{"parallel_block": false, "lr": 0.00511, "decay_fraction": 0.759, "decay_shape": "linear", "seq_len": 1024, "train_tokens": 273900000}
Each number is 128 + 24 x the weight over its row's rms, rounded and kept within 0 to 255. Layers, rows and columns count from 0. The size above them is the row's rms in percent of the matrix's.

# layer 9 MLP down (transposed), 1536x256, rms 0.117, rows 1071-1097, columns 128-255
size [ 89 102 106 105  93 102  92 101 104 103  92 106  99  95 104 105 102  90  92  99 102 102 108  92 105 101 101]
[[129 126 118 133 117 124 115 123 148 155 127 118 124 128 140 102 114 136 145 130 143 101 124 159  73 124 121 123 108  95 149 120 118 118 105 117  93 122 156 184  95 132  96 131 119 133 123 123 138  96 190 131 111 105 158 107 120  90 153 127 113 124 113 149 148 162 160  81 128 118 134 109  89 134 145 130 152 129 145 171 125 152 114  99 150 118 130 147 119 123 135 103 135 100  75 166 111 131 110 112 119 132 125 138 143 130 127  90 125 153  55 141 112 132 114 156 127 125  83 106 104 132 110 123 138 134 186 157]
 [ 86 108 189 153 132 122 135  97  96 165 110 134 125  79 112 156 131 131 129  95 121 117 181 102 103 120 163  97 143  94 145 153 124 125 143 145 111 106 120 158 125 147 115 146 110 148 144 136  94 148 161 145 106 101 133 149 165  91 135 171 133 127  90 113 147 155 146  91 123 161 117  99 136 129 131 164 165 165 128 128 129 123  90 141 139 134 145 153 112 181 126 164 143 126 100 150 113 101  83  91 125 122 131 126 137 162 148 132 110 121 119 203 103 159 167 115  87 111 121 133 109 150 137  96 134  99 131 132]
 [155 163 121 151 187 127 127 102 151 123 136 108 181 143 120 130  99 105 119 147 107 139 104 102 120 117 140 126 152 150 137 137 140 140 132  92 125 129  96 123  91 119 141  89 132 132 133 113 126 114 179 123 127 111 126 123 102  83 111 142 151 126 157 127 122 122 103 128 118 138 138  99 145 102 163 116 141 138 134 155 132 164 109 119  91 103  98 116 104 154 114 108 127 156 101 140  78 161 175 126  99 160 119 134 167  99 120 110 130 131 155 158 118 164 164  96 150 117 163 127 141 175 136 124 135 129 141 105]
 [141 122 122 143 111 116 115 141 117 122 129 153  90 122  95 129  96 150 150 161 132 111 119  94  89 123 110 171 177 151 130 145 106 127 144 114 143  97  95 136 141 133  83 163 117 158 151 117 126 169  94 158  62 161 108 122  93 127 100 113 119 128 130 163 148 110 170 142  95 129  98 141 148 159 137 134 107 120 166 124 109 160 134 139 133 144 126 146 112 154  99 155 103  89 163 143 110 145 131 127 125 113 156 119 160 148 117  95 152 127 115 147 104  76 137 124 165 135 135 152 128  94 157 146 165 139 147 100]
 [146 105 120  74 188 129 119 129  84 136 117 142  89 127 124 115 114 140 124 152  79 197 142 116 101 132 183  87 135 129 132 150 115  90 135 150 132 148 148 116 144 147 114 142 159 100 161 130 133 148 169 130 138 119 106 134 119 127 162  86 154  93  73 172 110 137 123 112 114 104 156 112  94 116  93 133 173 117 124  65 123 117 115 139 103 125 108  81 125 109 128 145 103 136 160 131 131 117 127  82 141 114 126 117 158 104 136 147 118 118  96 150 126 100 123  51 137  99 108 148 115 154 118 141 109 108 114 134]
 [118 140 172 126 151 129 134 100 165 127 151 150 131 130 140 155 128 110 133  96  98 111 168 149 126 131 116 135 162 120 112 138 128  91 100 153 107  70 110 162 139 146 101 139 115 126 144 112 127 119 114 101 122  96 116 120 129 106 100 104 151 177 134 150 155 121 127 177 172 130 139  80 114 123 106  96 121 120 125 130 111 123 136 119  63  85 156 117 134 120 115  91 141 150 140 139 129  98 104 110 154 109 160  83 145 140 128  96 135 148 188 143 120 119  93 132 124 137  97 161 145 121 106 174  91 107 171 134]
 [132 140 138 103 103  93 125 175 133 116 103 133 143  96 163 129 108 124 136 163 122  86 209 164 111 156 109 166 121 128 124 144 139  84 150 158 110 112 145 109 134  98 131 132  85 139 119 120 142 130  96 112 103 144 125 154 135 160 142 112 151 128 169 103 134  91 135 147  56 127 158 112 110 110 146 125 156 166 138 115 124 171 141 155 155 146 122  84  81 124 141 145 107  94 146 101 115 100 139 145 149 144 110  91 138 114 145 153 129 123 155 122 161 113 140 127  95 133 151  99 111 157 133 144 159 104 167 153]
 [ 98 121 172 127 161 139 136 108 126 106 121 141  78 139 108 141 138 120 137 145 120 111 117 169  96 159 123 178 154  63  86 149 120  98 128 146 153 140 114 119 114 150 162  90  96 132 125 145 147 144 177 135 101 103 123 118  99 102 122 105 171 142 114 170 133 114  93 155 144 136 154 139 100 107 125 117 132  99 119 102 122 155 134 152 182 110 101 126 134 145 122 142 114 101 154 110 131 116 124 165 142 109 113 141 140 142 158 157  91 115  96 110 171 148 133 122 175 123 124 141 175 177 108 152  69  79 117 134]
 [131 110 130 133 134 149 146 126 140 145 102  68 138 138 105 134 119 130 101  76 125 136 136 112 101 143 121 132 193 149 114 105 144 120 167 122 130 122 141 118 108 107 133 163  97 147  92 106 105 138 143 124 129 237 143 122  95 148 122 131 118 117 146  94 136 144 170  79 137 158 111 102 186 112 126  88 152 111 106 163 126  98 140  80  95 120 167 145 130 123 102  93 107 122 134 128  85 132 137  78  93 104 153  86 137 110  84 135 115 126 125  97 101 141 172 109 121 117 139 114 168 115 144 116 135 121  69 113]
 [146 143  79 148 124 123 112 118 102 128  82  88 145 155 175 151 123 125 115 131 152 164 156  79  89 141 146 141 132 110 127 102 136 125 133 167 107 165 118 135 128 122 127 131 149 152 129 126 187  97 132 142 108 150 126 123 109 102 125 126 138  70 152 139 126 140 108  99 136 126 139 115  93 142  76 156 159 151 141 140 143 148 173 149 125 116 152 111 112 170 158 123 123 142 129 145  96 121 117 117 124 125 100 149 129 103 146 109 139 168 103 127 104 184 123 121 138 160 101 116  89 149 119 162 133 100 102 130]
 [115  96 107  87 121 167 117 121 134 167 106 146  99 136 166 162 137 146 124  99 110 105 174 129  98 138 143 193  74  88 117 152 107 107 120 137 155 120 128  91 121  84 128 137 122 124 164  88 114  98  82 137 136 175 108 149 135 108  98 144 167 141 125 148 111 134 125 146 137 119 125 157 132 120 141 116 107 129 106 124 117 128  97 141 141 110 130 137 120 104 170 115 156 184 150 114 181 148 178 135 126 128 136 151 137 105 105 128 125 119 128 123 102 105 201 131 120 118 102 156 112 106 103 129 145 145 154 122]
 [131 103 153  99 171 111 172 149 120 136 147 140  87 113 126 112 129 123 115 123 109 200 160 130 151 101 132 110 129 130 123 143 130  89 125 128  95 106 156 116 181 101 125 120 151 118 117 124 159 128 165 115 154 140 184 142 124  94 165 127 175  99 133 102 131 100 113 146 116 152 177 170 134 116  98 102 125 111 141 102  92 116  91 156 126 120  84 131 112 140 122 149 128 168 134 116 117 123 153 138 124  99 116 123 148 132 123 155  97 144 106 120 170 118 156 137 146 124  84 129 127 132 140 144 140 156 174 151]
 [ 70 119 112 142  81 126 140 138 150 139 114  87 138 123 150 136  93  98 173 129 129 141  57  92 147  53 157 134 121 114 119 104  98 108 183 123 138  90 180 111 123 144  93 142 121 153 125 139 126 121 122 108 126 158 164 142 102 139 135 146  82  89 112 109 160  90 113 166 129 115  98 164 146  88 131 135 189 127  96 126 132 172 122 123 136 115  80  70 112 128 133 118 127 172  87 149 154  99 143 123 163 132 108 115 133 164 141 149 146 111 136 130 129 137  99 131 128  91 138 126 138 117 133 136 104  85 140 147]
 [137 130 145  87 135 124 137 104 144 115 169 147 105 147 148 127 164 111 176  89  93 123 110 124 105 156 120  70 104 118  89 108 106 139 115 122 170 140 162 115 112 124  98 112  85  93 166 152 137 145 112 120 108 132 148  97 150 134 114 103 123 137 104 155 130 120  75  82 109  92 148 120 114 123 140 148 103 117 135 116 137  67 132 117  80 133 116 137 132 110 146  98 122  91 133 137 142 100 121 101 138 136 135 123 148 141 114 143 132 127 138  99  98  92 103 162 141 128 151 146 178 138  99 112 117 145 131 135]
 [118  83 144 131 164  99 161  84  74 158 173 102 126 102 105 114 125 121 173 137 112  98 119  90 129 161 124 109 105  97 141 121 138 124 164 143 131 120  89 103 127 161 139 131 116 110 114  73 116 138 120 117 121 134  67 119 119  76 128 168 135 151 168 110  97 115 143 125 131  92 100  95 147 116 157 148 100 167 133 101 112 170 165  72 131 123 150 154 149  79 135 141 165 119 159 113 149 128 128 144 139 193 148 119 132 100 113 170 111 113 143 145 173 130 108 111  98  97 140  98  94 106 171 125 124 177 125 120]
 [136 148 125 172 163 113  88 128 185 151 137 122 155 120 110 106 154 156 108 143 118 149 159 113 130 120 156 128 125 123 112 111 138 125 110 102  67 145 161 148 132 107 152 167 101 121 135 143 142 111 113 139 126 101 115 109 146 108 155 120 185 135 159 133 134 131  81 191 141 117 104 113 128 155 127 149 133 129 113 160 110 148 173 164 138 118 166  94 106 164 105 131 126 140 139  85 130 148 105 108 141 145 118 118 108 102 140 150 118 152 129 154 113 139 101 127 124 100 127 133 137 135 143 146 175 108 117 143]
 [136 166 150 131 126 112  91 125  90 108 180 130  82 156 108 131 157 145 114 140  96 153 109 154 167  63 144 118 131  89 140 152 176 139 126 167 128 154 142 140 125 135  93 155 113  98 126 145 100 118 121 113 112 136 140 108 127 110 136 135 102  99 126 133  97 129 147 115 121 119 136 136 117  98 133 123 119 125 116 132 112 125 129 150 149  81 144 115 125 124 115 101 139 123 153 179 129 104 106 109 143 158 189 141 108 127 167 123 118 110 141 120 103 139 137  95 168 106 142 140 127 107 138 147 112 138 141 112]
 [139 108 165 145 139 140 137 121 180  98 106 133 107 109 103 139 160 112 162  73 196 123 130 133  92 153 146 147  84 124 145  95 135 131  99 150 100 118 170  98 146 159  99 151 123 128 102 125  99 132 171 113  92 148 143 101 127  92 154 159 154 124  96 115 142 149  60 118 111 159 131 192 150 171 112 129 131 119 127 105 168 105 135 124 121 155 176 133 164  96 118 137 136  84 105 131 130 145  83 152 108 130 136 163 147  92 123 147 118 125 114 137 130 150 135 130 126 129 106 116 103 116 151  96 129  94 140 168]
 [135  81 108 163 101 107 134 138 144  80 148 143 144 148  84 140 114 157  89 158 123 150 118 132 109 127  85 129 126 128  89 123 124 109 168 123 121 133 131 152 132 107 146 159 132 130 103  95 174  72 118 128 153 165 135 129 119 134 122 159 145 122 102 109 133 153 136 116 127 152 114 161 142 108 156 175 197 174 128 101 123 123 152 103 156 115 125 120 113 174 106 117 142  98 145 113 142 121 118 129 172 140 137  74 109 147 125  87  88 105 109 132 176 149 130  94 136  91 126 136 113 162 149 166  86 133 123 156]
 [136  64 172 122 127 140 122 123 136 138 130 157 106 165 144 134 154 158 121 120 134 140  89 122 116 131 126 104 133  89 131 113 137 109 112  80 107 116 117 120 152 116 104 113 140 134 160 103 146 153  41 133 120 107 138 136  96 150 127 139 150 143 163 170 124 145 130 172 157 130  94  99 195  67 113 194 127 177 106 139 140 117 145  74 104 121 102 135 135 124  99 161 134 135 120 155 138 131  87 107  79 129 145 112 126 190 162 159 134 156 124 105 128 168 143 127 173  97 119 147 121 126 114 128 169 153 151  96]
 [117 124 153 139 172  91 133 129 156 134 120 171 163  84 124 150 153 142 128 129 136 187  75 132 130 138 117 101 130 134 130 156 139 133 139 184 124  68 132 154 154  97 134 104 114 137 154 132 135 136 151 153 146 125 114 144 130 118 115 137 131 155 117 155 126 111 104  83 127 153 103 143 108 158 116 143 173 140 132  75 119 145 133 145 161  96 101 146 123 114 168 153 101 160 125  80 150 128 127 166 108 118 114 144 119 109 159 119 141 136 101 114 154 106 141  54 157 153 193 117 168 127 130 126 109 129 123 120]
 [ 63 199 181 140 134 149 146 126 126 105 147 170 123 141 113 125 104 140 105 120 118 137 100 143 138 118  85 101 125 128 104 133 132 136 155 111 112 135 110 160 101 126 108 131 120 153 119 115 100 143 150  88 141 141 178 123 102  68 126 124 140  69 106 128 141 130 141 139 149 143  98  96  86  95 152 141 135 138 122 152  73 110 158 122 144  44 127 133 175 143 140 119 102 154 150 160 115 112 119 145  61 151 116 156  86 154 114 122 133 118 140 146  96 133 139 133  94  99 176 192 142 127 134 130 139 104 132 147]
 [132 120 128  81 143 150  60 120 167 133 171 112 138 108 148 149 119 142 102 113  93 117 108 160 150 175 148 149 113 136 134 136 107 122 159 107 153 131 111 139 122  87 133 127 155 159 140 157 105  99 192  81 129 137 151 121 151 104 110 133  93 117 149 140 171 120 144  95 159 111 112 161 104 134 138 123 172 122 116 132 151 114 111 125 147 159  96 130 104 106  93 100 122 151 125 127 115 128  93 135 128 163 122 106 142 116  56 155 129 141 119 132 134  58 149  90  74 150 140 118 140 142 113 130 125 131 122 148]
 [100  88 106 136 101  76 108 107 164 125 144 160 123  94 113 106 159 125 136 128 118 115 129  87 123  99 137 144  91 136 119 151 168 163 115 159 174 144 156 129 148 103 152 122 120 122 156 125 176 127 163 105 139 118  97 109 135 118 108 138 112 134 140 136 125 108 123 144 146 146 155 162 124 146 119 142 109 127 124 131 165 129  91 130 125 153 139 168 154  82 177 118 146  75 154 131 125 108 124 153 166 117 119 110 115 115 107 149 118 127 104  92 100 177 100 143 128 159 109  91 126 149  94 137 106 158 142 121]
 [ 97 153 139 107 144 127 113 144 126 102 128 147 133 126 125  76 122  99  95 104 120 135 182 111 119 130 163  60 121 105 122 171  75 148 131 130 161 141 110 140 144 101 165  87 126 144 133 117 127 117 105  79 126 153 120 110 138 143 132 105 114 141 118 128 137  77 150  99 139 115 137 167 136 104 154 143 113 121 120 161 152 124 143 129 183 148 170  83  88 106 116 140 122 117 122 102 129 107 152 120 147  98 155 122 139 156 150 141  81 143 123 109 152 142 136 113 133 144 153 120 129 120 167 145  94 127  94 109]
 [130  83 130 152 118 110 120 154 124 113 133 120 123 163 109 128 129 148 115 120 161 132 114 100 148  85  94 105 118 128 146 128 143 149  91 141 128 135 103 157 101 120 140 156 137 133 139 129 104 133 126 175 125 168 131 114 128 169 116 115 143 111 119 122 120 137 108 135 140  99  96 123 154 117 167 112 114 126 138  95 142  61 112 145 123 107  84 108 125 128 106 117  88 121 122 155 183 146 119 108 139 138 124 133  88 154 129  81 132 109 135 125  99 141 105 102 140  85 138 108 107 132 127 151 164 168 113 134]
 [121 123 185 127 110 136 149 157 157 167 138 116 152 133 114 131 134 147 146 148 122 174 106  97 131 102 105 163 117 117 126 148 142 130 167 135 119  89 114 152 110 126 170 151 101 126 107 117 104 133 128 132 147  96 141 161 165 116 111 121 105 131 112 116 128  91 183 114 111 140  89 145 141 103 120 164 102  84 111 155 158 135 163 137 101  91 129 116  97 167 135 170 104 107 131  92  89  90 175 114  74 148 145 135 142 142 122  83 158 113 123 168 126 118 124  95 119 174 111 142  80 116 150 139 117 131 149 148]]
# layer 9 MLP up, 1536x256, rms 0.117, rows 1072-1098, columns 128-255
size [105  97  99  97 104  91  89  98 102  92 101 102  97 100 105 101  90 104  97  96 106 105 100  97  92 101  93]
[[104 138 107 142 149 117 103  92 164 105 124 113 128 107 146 117 100 113 188 168 144  91 157 115 109  83 142 159 130 103 154 159 100 163 142 147 182 142 138 133 143 123 146  58 143 152 132 136 151 136  93 153 166 169 150  93 114 148  96 133 113 109 117 134 137  92 125 114 107 113 128 156 147 118  78 150  73 158 120 114 135 145 115 115 175 121 154 158 108  92 120 140 152 102 102 128  70  99 126 109 157 123 110 146 111 145 138 102 124 109 129 173 117  98 148 138 131 133 139 154 123 131  55 168 100 120 120  74]
 [118 107 143 130 176 127 117  92 133 122 175 130 125 160 139 138 108 154 142 124 167 136 136 127 138 148 108 136 118 142 117 137 152 145 105 158 143 143 119 138 119 116 138 160 192 138 131 157 160 124 147 128 159 142  81 172 164 100 111 119 118 131 121 100 136  98  82 187 141  84 110 181 128 129 141 133 101 170 105 151 163 105 110 126 128 100 117 138 152 152 121 122 111 143 157 107 178 137 142 129 128 128 134 126 157 115 152 172  98  79 164 106 140 116 165 118 116 113  89 109 154 137 171 164 114 124 148 123]
 [162 146 125 148 125 112 134 111 138 141 126 121 149  94 146 163 145 147 131 116 121 112 129  99 132 151 113 117 102 110 122 137 143 147 126 122  99 126 114 138 153  99  89 116 136 130 144 164  69 103 113 162 117 169 127 114 106 135 108 120 111 171 119 139 102 167 130 130 119 116 128 148  57 142 122  86 116  76 142 151 121 170 123 125  79  79  98 113  75 127 127 131 129 111 146 126 166 141 110 153 173 126 139 179 133  88  71 148  70 182 123 141  91  91 137 127 117  99 137 145 126 112 135 152 127 118 139 144]
 [ 74 131 106 122 134 153 120 133 136 118 155 124 113 129 143 121 172 177 116 139 122 121 122  89 145 145  94  78 153 148 166 117 165 112 149 121 156 158 118 139  91 149 129  97 141 147  97 110 110 129 137 130 136 127  98 104 170 139 110 103 142 119 102 140 119 105 108 142 151 103 105 140 133 151 117  96 102 116 134 120 149 177 111 123  76 152 116 148  96 140 107 145 116 115 122 104  90 137 146 130 100 102 151 134  96 152 123 162 140 150 120 160  94 175 114 125 118 121 116 100 140 108 123 187 130 130 128  98]
 [129  84 169  92 156 166 159  84 119 135 169 116 117  71 109 115 150 143 113 117 128 109 147 116 121 134 115 105  93 107 103 133 158 108 120 146 163 117 158 148 178 122 127 125  98 131  95 121 129 145 170 150  89  93 113 159 119 117 108 162 100 118 160 109 114 120 161 114 129  98 125 133  82 131 157 120 100 109 146 123 121 148 149 170 129  85  67 109 104 112 115 178 124 164 123 137 143 121 120 140 115 123 142 113 110 156 110 125 128 156 122 166 179 126 140 137 107 132 126  91 128 143 119 125 119 110  72 128]
 [186 155 141 116  89 152 109 118 151 141 129 138 138 163 148 131  84 163 115 129 133 108 122 107 111 101 130 147 142 158  80 121 115 139 134 109 137 158 171 109 136 100 150 124 129  75 168 146 103 126 127 127 108  86 142 128 127 106 124 116 167 122 122 138 121 116 132 105 133  89 107 119 159 124 101 128 119 112 103 173 166 108 154 163 133 132 145 116 139 134 152 150 153 129 149 132 122 172 128 131 170 141 122  77 135 135 140 142 123 133 104 124 108  90  77 157 117 144  69 133 134 103 122 114 116 149  81 131]
 [160 160 180  94 154 112 127 124  54 118 141 131 117 102 113 103  80 134 121 128 123 115 125 153 127 131 174 138 171 140 110 143 184 168 122 103 149 131 157 142 131 109  93 122 147 117 153 144 134 125 120 129  73 142 104 141 132 127 125 136 114 157 127 119  89 117 108 146 161  97 121 111 141 132 112 138 129 112 121 121 132  83 164 116 157 118 150 161 161 204  87 141 126 132 117 134  88 152 172 140 114 141 144 119 143 152 138 115 125 120 126 146 109 136 148 118 104 104 116 120 151 127 126 143 133 140 117 107]
 [112 132 161 118 127 139 148 118 157 136 131 156 150 126 155 115 126 178 131 149 107 129  88 134 121 129 165 118  62 101 141 115 148 116  89 116 138 143 172 155 126 150 143 119 126 116 153 124 172 120 116 121 119  92 142 167 147 121 130 144 118 144 128 138 138 138  92 164 128 168 152 121 138 148 132 154 132 129  86 170 133 114 122 141 157 108 157  94 167 148 150 129 137 131 140 143 103 154 123 116  94 155 144 128  91  86 104 110 146 100 170 167 174 120 141 143 100 141 107  93 157 124 174 125 132 127  92 152]
 [152 123 128 139 146 101 149 140 119 110 120 120 124 153 160  83 162 116 121 107 128 133  87 152 131 134 112  81 136 139  97 106  96 171 108  72 115 111 118 139 105 151 113 117  60 137 146 123 120 172 148 100 139 151 135 115 149 156 140 140 114 133 117 121 129 149 124 105 131  94  99 152 154 125 144 120 120 152 122 109 112  74  93 117 140 115 183 118 122 121 115 149 127 141 151 107 130 154 129 170 112  89 137 114 107 150  96 193 141 160 178 106 141 113 110  94 139 111 132 130 163  92 144 141 106 134 164 136]
 [128 126 154 151 142 127 131 156  77  86 134 114 129 116 105  73  88 138 117 142 143 127 146 126 132 146 144 125 203  96 164 163 141 134 137 156 125 121 130 120 131  65 155 131 171 112 152 124  79 162 145 119 124 102 104  97 103 158 125  95 139  94 107 123 145 111  92 112 125 146  91 122 134 118 130 133 120 120 131 168 137 107 134 112  74 131 126 126 153 170 154 145 124 160 105  84 121 148 122 136 145 128 149 139 119  88 133 121 162 131 141 133 153 169  90 107 138 107 151 108 127 133  88 138 110 127 113 132]
 [104 121 128 104  93  70 148 119 162 160 167 131 122 156 107 124 126 129 179 127 117 129 128  88 125 141 120 169 122 142  92 120 122 149 102 159 137 103 158 140 113 165 107 124 129 146  91 127 164  90 122 144 134 144 108 154 120 134 121 158 162 122 133 111 112 132  82 172 138  97 139  89 109 113 124 118 108 154 124 134 162 155 106 111 137  89 100  97 172 177 115 185 173 111 168 157 170 113 117 103  82 120 137 160 107 126 151  84 151 144 123 127 161 121 136 114 138 179 182  97 165 116 154 112 138 127 132 170]
 [119 115 105 159 135 132 125  76  90 163 126  84 123 137 145 119 137 125 156 136 127 159 148  99 163 165 124 133 107 157 110 124  98  76 128 120 134 124 129 176 110 138 118 144 125 112 177 112 130 166 151 104  87 167  72 126  80 104 170 138 111 149 145 166 139 164 121 128 144 128  81 111 164 183 120 126 178 148 127 149 111 102 109 137 120 144 136 114 116 126 124 103 157 111 121 142 123 140 120 150  99 114 118 115 161 137 141 112 102 125 120 150 131 142 139 170 127 139 158 166 122 145 167 142 144 161 141 104]
 [109 123 136 173 131 125 137 154 119 168  85  96  98 105 141 122  86 131 126 110 123 119 162 122 127 106 153 125 120 124  81  77 110 137 124 133 146 115 113 143 164 144 105 114 137  97 173 138  86 172  83 141 152 149 132  87  82 123  83 103 127  99 118 147 119  88 141 125 117  54  98 124 110 151 149  94 105 104 136 153 131 126 122 152 172 114 123 107 120 118 134 166 154 128  96  85 165 125 101 141 109 119 140 136 141  76 150 150 102 144 136 152 151 114 114 125 149 124 123 116  96 117 146 137 131  97 176 112]
 [ 87 113 146 147 140  93 129 105 131 118 158 119  89 121 150 121 131 118 107  90  51 158 137  95  88 104 154 166 100 119 115 178 131 101 128 136 145 147 156 102 149 113  76 127  92 141  79 113 161 116 159 116 135 143  92 137 173 139 133 117 160 146  82 120 167 116 141 155 136 138 106 116 126 118 170 162  91 116 111 169 125 103 146 126 110 150 143  87 169 143 110 114 144 115 107 147 115  93 134 133 108  92 129 156 170  92 125 137 113 123 129 105  99 139 136 116 125 157 151 107 137 173 132 154 131 109 156 108]
 [147 146 123 163 114 123 135 153  99  97 119 129 138 170 132 117 134  95  98 131 137 103 129 128 109 169 130 128 131 177 122 150 123 120 151 130 141 113 129 113 150  91 165 117  97 106 144 102 126  97  95 140  95 166  86 136 119 113 102 185 143 134  90 159 148 134 109 146 135 117 136 144 138  96 172  99 135 145 169 119 129 106 144 115 129 115 131 128 156 134 165 200 136 166 144 113 184 108 164 148 140 124 118 161 121 123 109 169 165 118 110 165 146 109  85 137 119 153 152 110  69 117 113 135  82 147 107 126]
 [139 134 139 133 139 117 120 178  96 105  78 156 134  64 142  97 145  79 151 166 129 139 155 135 121 139 154 144  81 138 137 125 115 177 106 112 125 169 153 159  94 158 144 116 128 129 176  99 156 165  92 131 108 161 149 111 133 123  83 138 126 123  90 103 136 148 132 125 140 123  98 115 134 100 145 174 161 125 152 165 153 108 118 164 141 131  98 133 128 126 125 102 159 116 112 119 111 157 156 114  97 112 155 137 185 113  92 134 133 116 130  63 146 112 148 139 144 137 122 132 125 113 131 117 133 100 128 142]
 [170 136  86 117 135 134 151 143 139 122 117 117 149 138 148 134 133  91 162 139  97 150  77 181 149 118 140 125 173 118  99 136 137 159 171 113 116  88 107 129 163 123 140 126 118 134 142 131 143 126  85 185 103 153 110 110 117 153  80 112 129 119 113 164 152 121 185 117 143  88 110 162 129  81 173 137 128 139 136 115  94 156  91 153  77 103  95 133 113 109 194 124 154 138 104 161 163 108 106 118 136  79 164 118 141 151 144  82 147 110 154 136 141 119 121 124 143 133 105  97 153 104 161 113  93  98 142  73]
 [127 139  61 112 122 105 123 128 153 122 124 119 119  78 110 121 138 100 124  77 161 158 144 124 107 129 173 124  92 115  95 105 141 151 145 117 124 139 111 162 124 127  78 117 138 125 101 108 127  83  97 151 124 142 100 126 144 136 154 129 197 135 170  89 145 139 113 166 164 113  91 103 184 151 134 111 112 174 121 110 151 124 118 159 128 141 153  89 125 148 171  99 128 101 133 138 157 113 134 105  69 120 127 101 199 111 115 113 121 121 160 179 115 153 162 146 118 120 137 131 139 182 124 118 130 119 107 137]
 [173 146 124 160 152 116 130 144 109 131 133 118 119  94 127 100 135 109 113  78 151 114 133 111 101 189 143 135 115 165 106  81 104 126 100 118 165 159 109  93 142 166  99 179 129 116  96 109 105 136 140  73 120 135 135 116 133 107 110  90 160 164 118 125  88 151 127 118 140 143 132 134  74  72 164 103 135 161 132 134 119 114 125 141 122 102 172 168 103 168  89 130  92 156 139 136  91 152 117 122 126 128 136 172 120 118 167  88 111 136 139 116 180 133 150 104 136 145 110 144 116 133  96 124 138 138  60 140]
 [ 97 178 144 155  71 104  84 140 167 105 126  80 118 157 155 121 158 145 127 117 122 125  92 115 180 145  91 116  93 152 158 182 129 135  82 102 131 138  97 161 137 153 102 137 133 112 173 120  98 133 143 144  89 143  85 133 122 137 128 142 111 136 186 125 108 139 114 156 140 142 125 112  98 159 142 130 111 129 164  97 108 102 138 130  95 122 122 121 111 119 127 155 163 136 130 122  85  98 165 113 126 128 144 141 147 119 118  76 107 147 196 130 140 102 144 175 102 122 100 124 143 123 159 162 122 101 130  79]
 [133  70 128  97 115 132 165 122 138  90 184  70 161 124 114 200  77 101 137 128 134 109 128  89 134 147 103 129 107 146 155 134 114 110 159 118 166 123  92 137  94 132  86 158 108 144 134 141  96 132 113 159 163 141 102 129 138 149 129 111 160 148 107 117 103 153  90  97 107 136 132 126 169  87 113  79 107 128 101 110 193 138 122 132 120 126 149 154 115 177 141 142 145 114  92 130 167 143 136  95 156 159 119 151 111 151 142 140 121 163 130 126  96 109 135 113 142 117 136 133 133 155 154 152 154 112  99 106]
 [144 114 100  82 106 121 159 174  81 175 138 148 117 165 167 129 124 124 166 121 127 112 136 168 102 116 135 109 162 140  85 126 106 135 117 114 155 157 123 124 103 135  72 171 133 143 110 112 146 116 105 154 122 168 118 127 140  89 117  65 106 128 152 107 157  75  92 118  94 121 118 131 142 153 142 118 136 121 134 111 152 154  91 146 132 132 154 149 133 149  96 173 125 119 161 104  91 146 143 128 108 159 119 141 152 122 156 140 142 154 137 112 105 104 131 154 122 128  84 177 113 115 127 141 117 139 145 119]
 [143 143  81 125 116 119 102 191 123 115 129 143 159 104 121 140 134  98 119 127 105 137 120 138 135 163 139 186 133 139 149 110 119 130 132 123 154 145 109  95 112 151 121 131 117 114 109 105 105 133 113 128 132 109 180 141 113 117 124 131 147 123 139 112 114 113 139  81 139  90 107 104 141 128 121 106 128 110 108 134 148 143 121 130 116  88 163  82 132 123 122 125 118 188 129 129 156 130 136 121  95  65  60 141 117 123 166 130 105 167 120 100 168 167 140 112 120 109 101 118 120 118 134 117 140 130  90 125]
 [127 108  92  91 123 125 140  66 149 132 139 134 112 162 115 114 103 120 141 177 135 127 171 107 140 144 123  91 126  73  95 142 114 134 124 124 129  94 128 134 126 122 145 156 151  95 161 171 160 106 129 131 127 152 140 115 121 128  98 118 137  84 150 138 137 114 167 102 106 156 127 135 139 113 133 126 111  98 102 160 140 115 110 141 133 130 142 129 146 108 128 140 161 173 138 130 128 132  95  90 165 135 177 211 158 126 151 126 139 148 125 148 123  93 157 123 124 133 122 134  98 110 152 106 127 153 138 118]
 [119 135 148 114  90 176  92 141 124 143 106  96  61 172 153 104 148 107 123 104 100 127 135  84 165 168 155  63 153 136 132 129 119 140 130 117 135 134  80 118 124 148 108 129 125 142 140 125 102 129 126 147 116 130 105 145 147 109 188 143 118 160 106 131 123 123 138 113 150  97 121 162 148 128 129 115 127 122 113 134 128 125 130 114  82 130 135 110 112  90 130 129 121  98 114 126 144 117 148 148 184 133 171 101 110 169 105 121 125 129 142 168 125 162 112 125 167  87 193 139 132 157 161 180 132 152 110  91]
 [134 110 147 138 105 133 110 166 120 119 115  79 148  89 129 142 121 160 133 125 136 100 138 133 145 107 146 155 153 209 120 193  89 132 173 127 108 142 117 172 153 160 109  80 136 123 131 110 156 113 106 123 109 126 146 144 144 142 140 187 116 132 118 126 164 144  88 136 139 161 126 167  99 121 130 122 101 194 128 153 131 129 171 139 166 132 137 110 139 116 135 128  81 149 113 127 106 126 120  99 123 133  68 133 105 127 138 113 120  75 128 106 134  97 167 117 103 129 165  67 157 103 183 146 124 129  99 116]
 [ 98 102 132 175  97 129 139 141 129  98 140 126 124 158 158 151 116 113 125  72 130 143 165 127 130 123 148 136 144 109 134 146  94 170 159 136 131 152 100 132 128 120 169 148 128 129 175 144 152 128 118 181 114 150 115 138 128 148 139 133 105 116 110 139 137 114 126 146  88 167 142 156 112 146 144 146 119 136 140  79  93 138 100 100 115  88 142  79 157  81 128 120 117 116 135 108 128 139 121  92 127  98 147  93  99 127 121 106 124 130 109 139 113 132 120  98 138 101 106 139 147 115 114 131 110 130 155  76]]